{
  "n_layer": 20,
  "d_model": 320,
  "positions": "rope",
  "parallel_block": true,
  "init_std_qkv": 0.0295,
  "optimizer": "muon_variant",
  "beta1": 0.93,
  "weight_decay": 0.01,
  "warmup_steps": 200,
  "dataset": "wikipedia_en"
}
Each number is 200 + 20 x the weight over its row's rms, rounded and kept within 0 to 999. Layers, rows and columns count from 0. The size before them is the row's rms in percent of the matrix's.

# down: layer 12 MLP down (transposed), 1280x320, rms 0.062, rows 572-624, columns 256-319
# up: layer 12 MLP up, 1280x320, rms 0.122, rows 573-624, columns 256-319
down572,101,176,173,180,170,187,216,170,226,205,224,212,181,196,182,215,192,204,188,179,214,190,192,218,199,182,185,176,263,181,218,179,178,165,203,197,167,208,199,252,216,208,218,184,193,165,200,170,202,192,204,197,194,184,235,204,191,205,191,194,175,220,198,174,209
up573,099,227,203,198,211,175,201,182,214,188,163,182,200,214,220,204,206,208,211,194,214,220,183,189,185,198,203,173,218,246,205,176,193,205,227,243,245,180,172,212,156,190,207,171,194,211,223,172,238,229,208,186,212,211,189,194,203,223,187,162,221,184,196,199,212
down573,106,211,212,204,228,224,203,230,212,159,227,225,200,217,201,221,183,194,211,194,195,205,185,222,211,178,192,175,208,177,187,194,196,209,197,193,239,196,241,168,194,225,207,192,217,226,223,221,236,206,211,242,160,193,194,203,220,144,197,217,232,201,169,252,211
up574,100,180,209,175,144,196,214,190,219,183,209,183,222,203,198,208,200,197,219,199,200,194,166,244,231,223,183,226,210,225,196,186,173,203,195,199,229,196,185,210,178,212,184,216,174,205,183,168,204,176,170,190,230,186,174,175,205,203,195,210,224,208,165,215,223
down574,109,178,193,174,197,187,225,194,213,222,212,203,170,185,160,174,186,203,228,165,225,186,223,183,206,216,205,187,190,232,187,205,184,195,187,223,197,213,234,181,169,195,210,196,255,210,198,176,228,184,204,227,176,231,223,242,200,217,190,186,187,186,221,203,185
up575,097,207,210,189,175,196,214,198,205,158,220,189,200,217,193,219,201,181,166,195,250,214,210,214,196,193,163,217,210,246,208,196,210,195,180,203,170,183,170,207,187,209,207,203,194,201,172,202,233,203,210,173,182,205,191,214,217,215,198,218,192,224,211,209,194
down575,086,202,196,221,201,215,211,213,203,221,217,178,236,208,227,205,218,191,209,196,200,178,247,213,189,212,197,221,208,188,189,190,204,168,203,179,189,213,246,223,197,237,212,233,205,199,217,180,196,209,193,210,219,202,207,170,204,173,185,198,198,188,199,221,199
up576,081,206,176,239,198,193,192,180,192,197,202,176,188,207,214,196,189,196,216,201,217,235,190,153,188,180,229,171,231,222,207,197,202,195,182,212,258,195,198,165,203,183,194,193,172,205,175,209,200,176,208,146,223,201,191,209,201,139,196,215,196,167,227,214,210
down576,097,210,211,178,177,193,196,212,251,205,187,205,194,199,180,202,214,154,203,197,224,186,211,225,212,208,189,190,186,212,172,160,209,201,210,197,168,187,200,198,203,176,199,236,223,195,217,180,204,239,173,202,203,205,216,208,168,195,161,196,225,187,185,228,179
up577,092,176,197,208,220,185,190,165,215,216,221,185,195,194,205,208,202,198,204,209,205,147,199,222,197,222,175,186,193,244,202,214,203,212,157,214,163,176,211,195,221,209,227,223,172,218,182,188,205,210,206,170,193,211,246,202,184,191,255,214,164,193,211,192,215
down577,098,219,180,190,177,192,228,205,179,225,173,184,214,208,174,204,186,226,184,199,168,202,225,205,196,232,190,164,187,227,198,200,188,160,230,187,215,226,203,164,190,203,214,211,222,196,238,216,240,213,209,209,207,187,186,177,179,194,190,230,222,197,181,210,180
up578,097,234,204,197,180,184,166,200,228,183,212,235,236,198,177,229,206,168,211,198,211,240,241,198,203,168,220,233,222,202,200,205,182,182,157,213,171,210,220,192,172,181,199,161,221,187,164,192,207,188,169,199,192,165,235,174,198,193,187,210,204,185,198,210,196
down578,098,187,175,197,205,186,207,188,173,252,187,187,218,216,204,194,229,212,192,215,190,205,154,195,192,208,188,180,186,201,209,205,213,183,205,166,227,222,203,221,184,195,235,204,184,191,202,252,205,226,215,189,220,226,174,197,212,212,220,193,200,212,192,210,228
up579,101,161,192,218,204,193,209,205,198,211,177,140,204,195,196,223,178,190,209,222,243,209,176,225,178,170,220,181,224,223,223,179,215,203,205,211,201,198,187,226,197,182,218,240,194,199,187,251,173,212,182,199,184,215,231,210,200,176,182,185,223,207,208,177,215
down579,095,196,181,228,203,212,210,195,195,200,249,214,213,200,228,178,200,193,187,162,139,205,229,207,229,223,204,205,161,201,172,180,166,198,208,170,214,189,232,198,164,211,197,170,197,188,213,169,222,200,188,179,190,207,212,206,188,199,213,223,207,209,213,221,195
up580,101,228,235,190,215,231,193,222,221,213,201,194,206,196,193,237,190,167,201,224,238,218,196,196,227,152,178,174,211,178,177,183,177,233,192,177,251,196,212,229,240,170,181,194,238,199,209,207,198,211,190,170,221,207,198,156,219,221,184,189,205,182,216,184,186
down580,101,230,244,196,208,203,210,206,214,190,181,219,180,191,177,168,195,214,201,213,205,208,213,216,205,202,230,179,217,200,220,210,215,213,203,203,170,237,212,175,173,188,198,194,179,200,202,205,176,211,212,181,188,184,201,196,223,185,177,215,194,180,172,177,204
up581,099,192,177,180,184,219,181,223,205,169,187,193,171,226,230,199,205,201,200,176,228,228,163,224,219,196,196,183,206,225,188,255,204,157,203,205,201,179,221,208,179,193,172,175,196,161,228,201,204,189,167,203,210,206,202,217,204,174,208,195,194,165,215,183,200
down581,099,202,213,212,203,208,238,180,183,199,234,207,208,169,193,192,201,208,154,211,171,210,226,202,195,173,211,189,226,192,199,162,195,221,194,194,230,220,194,175,194,193,195,247,192,150,218,212,204,197,256,198,208,193,198,179,191,200,203,184,212,223,175,214,213
up582,096,216,220,199,202,228,200,218,195,216,183,203,220,218,214,215,191,232,194,200,217,215,184,208,174,218,196,209,215,205,196,191,200,202,162,230,172,184,176,182,173,172,202,234,197,200,210,201,200,188,187,214,180,195,231,189,212,235,218,168,211,176,238,205,239
down582,101,185,209,201,178,181,239,178,201,225,210,226,192,194,187,199,207,195,205,170,165,198,210,195,220,216,223,187,204,217,202,212,225,227,182,183,191,199,226,196,186,212,212,200,206,183,219,215,218,239,201,187,220,183,179,197,213,197,197,207,185,202,172,207,175
up583,100,203,163,209,222,160,254,219,193,213,212,206,176,166,160,207,170,219,224,186,204,224,181,234,179,209,221,196,200,214,195,192,170,237,200,200,169,169,186,206,218,195,200,191,190,192,203,228,211,152,210,213,222,186,196,189,196,183,193,220,239,184,206,210,188
down583,098,222,199,192,160,190,221,190,188,203,220,230,200,198,205,178,209,202,182,204,175,206,180,177,207,233,184,213,204,199,192,190,228,216,206,223,206,260,201,198,160,193,186,198,181,201,233,209,236,179,227,191,209,198,206,228,201,190,195,191,200,203,219,230,210
up584,101,186,201,171,232,190,197,233,217,192,190,220,201,217,188,198,189,167,216,227,196,203,183,170,197,170,227,173,179,182,227,197,230,235,174,221,218,221,183,187,172,244,232,213,208,194,191,187,206,223,166,196,185,191,211,232,201,222,194,169,220,181,217,210,199
down584,096,186,217,192,206,224,177,169,189,221,207,147,203,209,206,170,182,222,175,205,193,199,203,214,212,220,207,184,244,257,196,200,184,242,163,219,183,189,203,243,205,206,204,198,153,186,175,191,202,203,222,214,179,198,208,205,195,173,180,232,224,220,212,200,209
up585,100,251,188,210,190,191,198,231,199,209,167,177,200,202,202,194,175,212,160,217,173,178,192,229,208,173,203,192,198,157,177,187,209,229,181,201,187,209,212,223,211,209,192,207,207,170,199,208,196,184,184,199,156,193,238,195,219,187,172,217,217,227,169,223,213
down585,096,156,192,212,226,166,203,206,249,252,228,191,203,199,203,197,171,184,215,184,193,236,204,214,174,218,220,188,207,188,216,231,214,188,172,216,195,198,214,190,214,208,204,185,190,214,201,202,182,184,206,207,202,234,220,209,202,203,194,149,211,219,201,181,205
up586,106,180,217,214,182,178,177,194,220,201,170,171,178,210,218,241,191,205,185,217,216,197,171,215,207,208,225,208,211,178,188,172,209,230,203,192,241,225,173,202,201,180,257,190,194,216,228,217,174,220,183,226,195,215,211,201,166,192,183,168,186,199,185,208,197
down586,099,185,189,214,200,174,206,212,223,195,185,207,210,206,166,177,186,198,202,184,205,237,215,229,233,215,194,235,205,220,197,210,157,228,231,246,240,187,235,202,174,218,192,167,183,216,185,212,192,211,206,212,182,215,204,181,220,200,192,217,186,210,185,188,172
up587,092,191,232,179,191,173,205,189,185,235,214,189,216,171,201,198,237,225,203,156,187,193,210,232,194,183,202,226,221,174,217,197,177,200,203,177,192,189,204,216,207,231,219,198,224,214,187,213,198,142,165,217,234,208,215,223,159,203,196,193,180,236,225,198,163
down587,101,221,193,190,208,247,204,231,190,148,171,191,206,195,157,230,177,188,202,196,213,208,165,220,195,242,203,181,221,173,214,166,176,183,235,181,212,174,197,185,207,184,200,170,200,225,192,195,228,205,209,193,162,226,227,195,183,214,198,187,201,218,190,199,210
up588,100,173,183,225,190,181,197,201,176,183,189,195,234,196,188,199,213,196,194,214,179,160,207,235,175,216,212,195,175,210,190,195,196,232,188,193,189,181,192,206,160,206,194,191,186,209,193,168,217,197,168,200,227,159,208,200,174,217,191,190,213,184,227,193,213
down588,098,238,233,187,222,224,217,216,210,212,219,180,155,160,201,217,188,153,196,253,197,239,192,200,172,202,202,247,195,170,206,156,184,194,173,207,190,202,212,215,204,194,185,212,176,153,223,201,176,208,190,217,179,232,218,207,209,188,188,217,199,219,190,186,214
up589,096,187,215,206,195,151,189,215,189,178,227,214,209,208,215,236,148,225,201,216,232,215,205,236,209,205,216,203,198,202,173,219,208,192,222,199,199,230,195,206,227,198,182,201,161,197,202,230,217,182,180,193,261,192,196,214,222,176,194,212,149,251,196,177,207
down589,103,215,205,204,181,198,205,184,202,190,165,208,192,182,184,178,210,166,208,194,173,222,188,191,190,199,209,212,197,204,217,186,164,189,200,191,218,194,212,167,224,217,206,194,218,200,205,152,224,226,187,226,178,185,196,149,209,209,187,183,226,176,202,217,199
up590,098,193,234,231,255,176,227,202,194,201,181,169,219,228,202,199,179,212,200,208,220,202,213,193,193,206,233,169,187,208,203,185,191,179,181,189,194,206,206,176,193,249,221,230,188,208,192,205,179,175,157,203,204,216,187,180,222,197,225,210,226,202,168,211,193
down590,112,223,177,198,150,202,178,168,211,188,213,223,184,173,208,176,223,195,200,202,167,203,209,202,218,194,170,184,204,205,211,219,207,240,214,211,195,220,203,201,197,193,198,177,207,163,185,200,194,185,226,209,201,195,193,209,185,190,179,182,199,179,224,212,207
up591,098,243,188,180,213,202,225,175,154,212,206,233,269,195,200,224,209,196,201,214,201,208,242,204,210,220,179,169,240,191,205,201,197,145,172,205,226,217,221,223,167,211,198,218,175,185,179,208,173,206,179,194,171,222,229,241,190,201,185,175,149,197,209,169,213
down591,096,208,183,188,179,198,182,197,213,159,170,215,214,191,243,192,184,192,215,194,211,181,174,205,201,176,253,190,192,223,181,160,230,244,199,206,225,202,183,157,209,248,246,206,207,231,192,212,206,206,198,189,224,178,167,192,208,229,223,178,225,216,204,192,222
up592,098,216,204,214,224,203,216,180,235,219,201,174,189,220,204,208,169,211,261,188,169,182,215,212,214,222,212,155,185,195,174,205,205,222,219,188,169,175,244,208,188,190,196,205,188,204,185,189,218,208,199,176,183,215,204,175,204,200,172,178,215,211,200,168,171
down592,098,185,176,215,209,195,198,188,174,219,195,186,184,182,201,223,183,182,176,221,206,183,168,210,203,195,194,202,199,205,233,234,173,189,168,185,210,203,151,193,201,218,200,202,221,188,195,206,203,222,206,231,218,179,210,188,205,220,213,202,181,163,231,215,247
up593,093,201,197,231,224,236,217,197,202,226,228,202,211,198,226,198,203,195,223,205,188,226,198,237,201,218,200,205,206,219,193,225,175,258,184,206,204,215,190,225,182,197,183,185,194,251,169,223,212,174,208,221,199,162,209,188,210,231,197,194,194,190,232,199,216
down593,098,163,183,192,165,179,189,200,232,177,177,169,214,185,207,211,219,216,207,230,236,204,193,162,205,179,175,240,182,183,196,200,188,201,191,186,193,215,207,191,240,176,204,230,216,207,210,211,192,225,199,198,238,212,178,191,207,188,190,207,203,232,194,207,195
up594,100,211,192,216,209,201,197,191,186,198,192,186,210,202,213,170,170,200,214,178,168,222,222,204,159,194,193,192,201,175,201,232,191,197,175,198,188,183,204,198,224,198,174,210,158,243,175,192,195,184,213,224,220,178,192,192,178,212,175,159,193,220,192,207,215
down594,098,195,191,193,202,215,227,185,185,186,188,201,173,167,211,201,195,178,213,201,198,210,182,206,203,222,205,222,182,220,203,175,176,199,199,183,195,227,210,219,225,190,208,159,241,180,205,163,162,220,185,159,185,175,227,224,164,230,200,206,174,195,201,217,201
up595,101,206,206,210,246,224,236,227,183,207,205,141,234,208,181,223,185,180,227,213,211,195,225,204,154,221,207,162,212,237,170,177,208,182,201,188,214,193,222,178,166,209,186,217,183,216,164,218,149,179,202,204,216,176,164,210,205,192,191,213,184,177,181,219,204
down595,109,174,184,192,181,180,196,217,212,194,182,195,207,204,180,159,235,205,212,164,200,216,212,241,221,185,249,178,171,173,185,170,221,228,217,205,185,205,223,189,169,191,195,230,196,180,196,219,173,191,173,188,200,199,197,193,213,196,229,202,217,202,217,166,234
up596,106,202,166,190,170,205,205,203,190,238,207,216,207,214,202,199,171,214,184,222,184,155,230,210,183,153,190,222,194,211,191,188,183,182,209,219,226,188,206,180,161,219,183,196,182,207,189,191,190,186,178,186,256,212,197,179,235,164,202,217,207,261,174,192,201
down596,116,205,190,182,194,235,197,185,198,229,235,213,201,204,204,171,213,239,188,203,215,208,202,192,198,173,200,211,205,198,213,204,181,185,200,168,211,203,200,157,207,194,154,207,198,191,217,147,202,194,208,142,167,233,220,214,220,201,227,200,215,198,208,225,188
up597,102,234,213,212,202,213,215,164,198,220,225,167,210,198,207,215,201,204,173,201,154,188,175,207,170,169,216,195,200,177,192,156,224,199,199,193,204,188,210,211,191,191,212,199,214,187,199,193,226,220,226,213,175,202,214,185,209,179,187,205,207,244,171,196,188
down597,095,224,189,220,194,201,223,217,198,209,237,191,189,190,153,195,212,178,224,189,239,198,208,219,193,211,182,211,200,214,201,177,171,178,230,188,184,193,156,200,207,222,178,150,202,220,175,210,164,198,175,212,181,190,194,211,223,231,194,176,189,195,204,246,165
up598,100,198,210,205,209,185,195,189,200,243,189,197,175,228,192,210,177,190,181,189,228,189,220,203,246,187,183,188,190,211,161,178,216,209,185,192,186,240,202,236,219,218,207,170,146,203,191,220,202,193,215,175,188,175,202,222,184,199,213,235,176,222,199,207,191
down598,099,192,205,185,220,207,215,197,206,237,201,211,192,192,186,145,201,187,200,178,211,216,189,218,215,227,190,218,172,189,235,202,196,182,201,209,220,171,196,204,167,190,215,195,202,193,223,178,221,189,198,208,217,228,190,183,199,182,219,152,217,181,189,205,201
up599,101,197,196,198,173,173,194,199,176,223,225,177,177,218,192,181,220,210,202,218,201,202,156,241,202,194,186,225,214,169,190,173,226,187,190,174,210,175,212,198,218,184,226,222,232,251,207,193,173,180,196,205,197,182,205,187,210,218,185,202,215,240,208,202,206
down599,103,224,179,198,197,207,212,236,222,222,185,205,198,201,207,205,179,188,217,178,188,183,173,188,230,183,188,176,179,247,224,186,207,222,211,218,179,203,208,219,218,204,209,159,163,225,196,161,187,190,213,186,225,191,185,207,218,179,248,224,192,181,165,227,187
up600,096,190,213,246,218,194,200,231,190,203,201,207,161,211,201,198,175,238,214,205,220,228,200,184,204,220,183,199,234,196,210,189,211,192,204,221,217,181,239,198,159,187,176,232,206,177,194,158,220,180,174,192,192,185,208,182,211,209,215,188,203,208,201,222,188
down600,090,214,211,208,228,180,184,178,166,202,235,183,205,211,191,205,184,191,202,164,182,190,212,226,161,154,187,225,162,189,205,221,211,190,197,175,177,202,208,211,240,212,194,168,189,214,183,173,228,227,200,169,169,189,217,204,249,214,202,187,211,215,201,187,183
up601,102,199,201,191,192,189,230,198,178,218,209,181,197,226,174,225,198,216,190,188,192,180,217,184,193,271,207,188,179,228,201,210,199,225,190,234,178,208,194,260,197,161,211,192,196,221,215,190,184,178,197,207,175,187,183,194,190,203,197,211,210,193,221,182,193
down601,098,196,194,214,211,204,178,160,193,208,226,131,181,218,180,227,189,226,180,155,202,199,200,242,224,200,209,217,238,178,200,205,206,221,192,188,176,178,189,184,191,216,201,179,248,183,225,180,220,194,194,183,187,217,204,227,202,215,167,151,191,196,195,218,207
up602,103,162,236,187,191,224,206,204,199,173,201,190,180,197,221,203,206,187,164,217,181,206,217,194,176,210,163,220,182,184,198,213,218,214,214,178,197,177,200,245,191,207,260,221,193,209,197,239,194,220,186,188,200,181,215,190,201,216,183,198,210,208,222,213,184
down602,095,178,215,178,219,203,200,181,240,216,205,197,215,202,224,193,217,223,204,209,238,141,183,214,194,206,225,204,215,181,177,215,181,195,230,221,218,204,208,222,200,182,218,236,207,170,173,219,180,195,212,207,169,203,210,221,209,209,185,151,180,197,208,189,224
up603,101,233,208,194,219,187,192,229,240,215,194,223,172,218,194,209,218,187,232,205,206,225,182,220,232,208,212,177,217,180,200,178,196,222,214,195,166,179,193,207,201,204,197,203,207,218,224,179,177,202,185,176,208,217,196,239,236,206,215,157,182,186,200,193,177
down603,103,208,198,173,178,212,247,199,215,191,214,147,197,193,237,178,214,205,199,181,179,169,187,206,174,193,185,195,196,232,231,215,178,194,232,188,203,204,184,234,176,182,202,214,218,210,211,203,204,188,209,232,214,208,205,196,223,205,185,218,196,173,196,227,198
up604,099,217,237,216,202,222,209,182,220,181,213,209,206,205,200,206,187,206,253,181,186,210,190,200,238,188,207,160,197,225,190,182,176,244,181,175,217,213,170,208,218,223,224,180,179,211,166,212,177,206,199,224,247,186,189,187,184,172,223,181,211,192,185,176,162
down604,097,171,164,163,216,196,182,205,195,199,217,214,188,192,196,175,188,204,192,266,192,223,212,201,197,154,220,207,162,196,211,216,204,161,237,219,184,176,225,204,198,185,190,182,226,210,236,219,225,178,194,199,215,211,177,180,166,192,181,216,192,171,197,215,251
up605,095,204,235,170,202,182,191,196,196,237,213,199,229,223,187,168,210,214,209,209,183,176,224,201,194,181,209,173,200,176,193,221,193,175,217,204,204,195,205,225,164,236,228,181,221,216,188,209,223,154,162,159,173,215,175,207,229,214,209,210,190,169,202,197,200
down605,101,200,190,184,197,219,223,224,169,184,200,212,209,215,214,216,203,216,194,214,213,210,189,222,198,224,214,216,179,193,218,156,206,197,177,197,195,217,192,175,168,210,140,214,178,191,177,218,195,226,187,222,209,194,198,210,168,198,206,211,185,196,170,166,199
up606,096,225,206,206,221,218,220,213,155,175,179,245,200,197,213,211,182,222,200,228,241,212,155,181,202,191,256,211,184,201,178,194,219,189,207,232,157,198,199,240,215,218,185,179,178,218,176,159,172,215,214,201,199,158,222,201,168,192,193,177,215,197,211,213,171
down606,102,162,228,205,217,227,216,216,222,191,166,200,211,212,186,200,208,180,155,196,190,199,165,176,201,221,215,171,181,178,182,207,153,185,197,208,233,213,223,198,176,218,196,172,196,203,189,199,216,181,193,196,173,214,150,170,173,176,215,220,188,201,232,209,224
up607,091,173,182,208,217,231,203,178,209,183,209,218,194,191,214,164,193,201,222,205,202,223,221,221,180,184,184,223,211,197,205,165,209,204,205,211,195,191,186,239,196,176,206,194,196,166,197,212,171,171,174,204,197,204,191,217,178,216,230,144,229,209,187,202,188
down607,109,192,205,244,211,199,197,161,201,202,198,185,193,203,200,193,186,191,157,187,196,208,160,222,189,206,206,157,198,196,185,218,186,207,222,185,195,204,223,211,230,188,180,210,235,215,197,198,252,232,214,228,219,181,213,213,213,176,183,220,188,203,226,175,243
up608,100,222,203,214,183,192,193,195,237,217,195,195,166,223,190,184,213,210,196,264,148,226,205,233,237,203,204,211,172,229,201,179,186,172,186,200,195,207,189,205,199,205,225,203,228,214,205,185,165,191,205,176,175,192,196,201,206,251,183,210,168,179,181,189,227
down608,099,214,208,192,199,199,210,215,202,212,187,191,185,197,201,195,178,207,188,165,216,184,193,210,209,231,194,171,199,209,213,209,155,223,208,219,172,243,177,212,219,197,224,192,195,198,197,202,177,212,200,209,208,185,178,204,237,165,191,177,168,198,189,207,212
up609,088,179,228,242,173,164,202,221,152,207,186,203,227,196,237,219,197,232,184,263,182,199,215,215,205,210,192,165,192,218,185,194,190,204,208,161,223,233,179,199,207,222,221,159,178,206,208,191,194,189,157,220,214,182,170,154,213,214,162,195,206,221,181,178,190
down609,109,231,180,204,205,223,199,208,221,183,214,182,197,194,194,186,208,198,197,186,245,213,216,228,171,204,181,230,196,192,184,191,185,200,185,186,183,176,218,217,179,194,198,227,194,210,206,208,221,232,222,200,186,227,220,204,192,162,211,187,196,181,201,163,169
up610,099,203,215,163,217,213,206,228,181,195,182,209,186,194,228,208,183,209,204,200,188,235,204,223,202,226,201,226,195,178,215,172,188,238,153,193,220,225,187,190,212,214,222,199,186,160,185,173,231,195,221,185,195,189,202,212,205,195,168,199,198,199,185,232,194
down610,094,213,214,174,199,200,194,179,213,179,214,184,198,190,168,201,232,222,209,196,217,206,178,190,182,171,200,192,214,210,192,182,188,185,216,202,202,180,208,157,176,211,236,166,191,202,183,253,211,215,180,181,219,189,208,197,186,200,198,213,187,219,202,162,236
up611,092,196,185,196,184,193,244,194,191,209,214,196,216,216,185,237,211,193,187,198,192,199,248,204,188,190,206,210,188,211,194,170,170,198,215,217,197,189,225,233,165,214,199,184,182,182,191,227,214,196,183,183,213,151,173,189,235,219,230,204,197,213,187,218,184
down611,099,212,206,218,204,178,184,249,170,195,208,222,185,194,230,180,196,195,203,200,218,209,178,197,189,215,225,192,204,191,204,230,234,176,191,203,190,190,161,168,224,166,211,222,204,202,240,189,184,198,193,208,201,184,214,215,192,207,186,181,197,171,223,184,188
up612,103,217,172,213,194,198,224,216,223,235,197,219,204,227,184,200,192,199,234,191,205,209,242,214,202,176,167,198,191,222,215,202,176,232,197,199,206,174,217,215,215,211,201,250,179,234,206,232,215,184,205,209,196,195,186,205,207,212,207,210,166,181,216,227,181
down612,097,165,172,177,190,190,180,196,164,196,184,143,228,169,223,206,199,193,189,202,190,218,210,203,214,209,206,231,170,172,175,202,201,212,201,185,179,199,219,193,227,208,190,181,180,185,242,192,209,196,210,203,153,223,217,246,182,201,226,186,196,223,223,235,197
up613,100,195,178,183,232,233,200,184,206,235,204,190,180,216,204,209,177,212,187,234,164,189,187,182,196,229,208,166,165,217,182,176,233,196,206,219,200,210,185,198,196,197,192,158,163,208,198,207,200,186,209,217,192,192,215,182,186,185,207,172,189,159,175,183,223
down613,102,221,198,190,210,168,207,195,193,181,221,193,230,200,184,178,189,228,199,191,226,212,204,216,201,192,219,182,243,183,181,164,193,218,199,194,226,235,162,242,170,166,175,215,241,222,205,206,234,228,234,240,175,175,210,217,211,204,200,197,252,226,233,202,200
up614,101,183,206,201,157,201,186,170,178,181,255,195,187,208,214,201,241,207,179,172,212,198,217,169,204,191,191,195,195,210,203,203,191,193,218,228,190,193,213,198,169,225,204,195,199,247,193,203,171,202,174,153,176,198,188,167,226,176,243,206,199,188,210,173,177
down614,091,193,222,227,212,190,218,231,196,215,184,167,193,195,184,147,169,226,204,195,180,213,179,181,185,217,214,221,179,163,195,191,188,203,184,181,196,224,163,222,177,220,199,215,190,198,217,207,216,199,200,193,234,207,179,186,168,187,189,213,186,225,184,206,225
up615,100,203,191,207,202,198,201,186,214,193,186,224,198,223,175,252,184,218,193,222,239,208,196,172,195,198,217,186,208,180,214,213,200,202,227,228,177,185,196,182,214,187,189,211,184,183,197,219,177,188,165,229,197,186,198,221,157,222,213,233,198,188,191,214,208
down615,101,196,182,174,234,194,205,208,164,219,201,219,205,187,197,178,175,212,209,187,191,200,177,214,199,233,204,175,204,183,228,223,224,196,204,182,165,206,211,190,224,182,202,197,203,179,194,189,227,223,238,206,189,183,187,202,213,189,223,189,204,190,182,197,223
up616,101,207,200,202,180,181,210,192,227,196,167,222,188,231,187,203,220,222,206,212,223,197,213,190,191,220,214,177,209,205,188,200,181,210,204,213,197,220,225,208,178,188,209,181,215,201,181,168,201,185,185,213,212,192,181,172,212,222,182,172,191,209,199,176,222
down616,115,187,218,208,192,211,221,188,231,188,198,200,198,192,235,200,145,219,197,202,195,189,199,186,183,206,199,178,185,203,201,216,203,177,200,162,196,204,240,191,205,202,204,212,221,193,191,197,224,230,211,168,241,205,166,197,168,213,207,199,174,211,188,182,155
up617,101,212,186,160,185,190,197,183,202,191,230,216,189,166,188,221,222,210,207,203,201,205,193,200,211,208,185,177,208,177,212,202,202,154,221,204,209,198,217,213,197,183,197,188,192,221,179,210,203,182,205,179,201,185,210,192,205,188,207,220,193,200,211,237,212
down617,098,177,191,211,218,183,230,232,206,185,206,212,234,185,214,192,224,185,214,191,217,146,235,190,231,214,200,184,200,226,191,212,183,192,211,188,196,192,201,200,194,168,234,196,206,200,181,172,201,201,211,176,167,172,200,196,216,202,184,226,170,196,229,212,200
up618,104,224,204,180,188,214,167,203,200,181,193,173,203,192,220,173,207,202,207,182,212,218,200,216,247,224,181,174,201,203,241,185,182,173,208,242,192,218,181,197,216,190,197,185,206,185,187,186,188,201,167,206,221,170,219,184,225,184,207,200,185,236,197,182,179
down618,099,183,214,181,207,203,205,186,226,177,222,143,206,208,203,223,202,219,180,207,192,204,227,188,219,199,198,218,176,189,175,206,205,216,170,183,222,179,209,192,166,198,203,166,184,196,222,207,202,191,207,228,184,199,179,233,178,231,179,214,208,181,205,200,212
up619,102,209,205,163,190,139,189,218,222,180,215,197,232,213,181,216,190,210,226,191,249,197,191,207,186,184,217,219,211,214,198,181,185,142,184,187,172,185,171,218,196,222,147,201,210,201,215,203,180,219,180,207,220,162,225,177,178,177,208,215,204,178,251,248,196
down619,100,215,206,246,171,188,211,221,191,212,206,198,209,208,197,204,199,206,164,206,231,244,192,233,209,220,178,213,182,228,205,225,202,185,191,173,212,202,179,192,207,198,178,179,222,160,193,196,184,193,207,204,205,219,182,197,212,199,204,196,162,209,197,171,189
up620,100,166,162,202,203,181,202,199,218,186,234,181,220,218,199,166,196,200,184,210,177,169,217,204,211,195,225,177,187,211,176,169,232,206,224,227,222,163,158,220,200,211,194,182,196,185,204,241,201,202,210,206,202,211,171,189,207,197,192,210,192,188,230,203,192
down620,100,204,233,234,197,203,191,216,158,209,171,199,190,191,197,183,207,222,205,204,180,223,235,182,210,198,202,215,223,206,200,194,158,214,192,139,167,207,214,159,229,203,218,205,187,189,215,187,215,200,208,154,194,209,219,200,218,199,225,197,214,200,198,196,206
up621,103,209,194,181,198,194,186,220,192,200,204,178,194,221,191,211,203,220,208,235,174,198,228,180,191,210,197,207,186,186,195,178,185,221,166,205,203,181,210,180,194,200,179,162,212,223,209,187,182,222,193,223,187,188,213,173,250,169,201,186,226,210,223,211,190
down621,105,203,182,181,210,176,240,175,217,198,206,250,203,212,217,182,230,171,181,179,187,208,184,200,198,194,205,210,179,197,195,210,169,201,221,228,192,212,188,206,175,171,209,179,163,176,212,202,202,202,209,191,181,218,200,235,232,211,187,213,203,199,245,194,184
up622,100,187,233,167,191,174,215,226,181,165,183,181,217,223,206,175,220,211,262,206,217,207,174,207,221,216,176,194,174,224,185,231,196,212,180,195,209,190,208,186,200,189,207,153,175,146,196,173,187,211,192,188,177,219,205,175,202,181,185,198,171,215,190,174,186
down622,097,240,201,176,156,178,189,203,194,210,184,199,224,217,202,205,181,177,170,212,215,212,212,174,205,216,216,197,188,239,189,193,191,195,224,207,213,207,215,171,187,208,195,193,181,180,215,233,185,250,179,223,200,194,184,211,182,212,203,231,231,192,236,198,214
up623,108,204,207,222,182,212,181,189,186,239,169,205,202,171,196,198,178,219,186,169,188,201,232,204,215,192,181,142,183,234,220,170,199,204,211,230,227,136,170,194,197,189,207,228,231,166,186,169,227,248,192,208,202,219,210,235,194,206,201,181,237,196,225,191,200
down623,101,193,182,182,200,186,191,261,229,198,237,206,192,209,165,190,182,216,197,191,199,175,219,195,214,187,227,159,194,238,215,201,184,195,209,207,213,198,200,189,174,220,233,199,192,209,224,161,213,193,192,216,199,207,197,219,220,188,212,188,192,206,185,226,209
up624,101,205,190,201,194,234,174,230,170,156,186,198,179,224,193,189,196,192,184,229,219,220,188,194,224,222,222,194,198,182,202,193,191,221,172,224,234,185,183,190,200,198,200,220,183,218,197,214,212,180,196,195,204,189,169,243,207,199,197,209,178,203,189,150,177
down624,106,193,170,222,201,217,189,190,213,227,213,197,202,226,188,215,192,197,198,187,201,203,248,217,192,209,197,189,187,223,213,218,197,189,201,189,218,217,210,214,206,187,201,174,224,193,199,212,212,214,229,180,168,178,196,208,194,211,180,198,186,203,228,210,239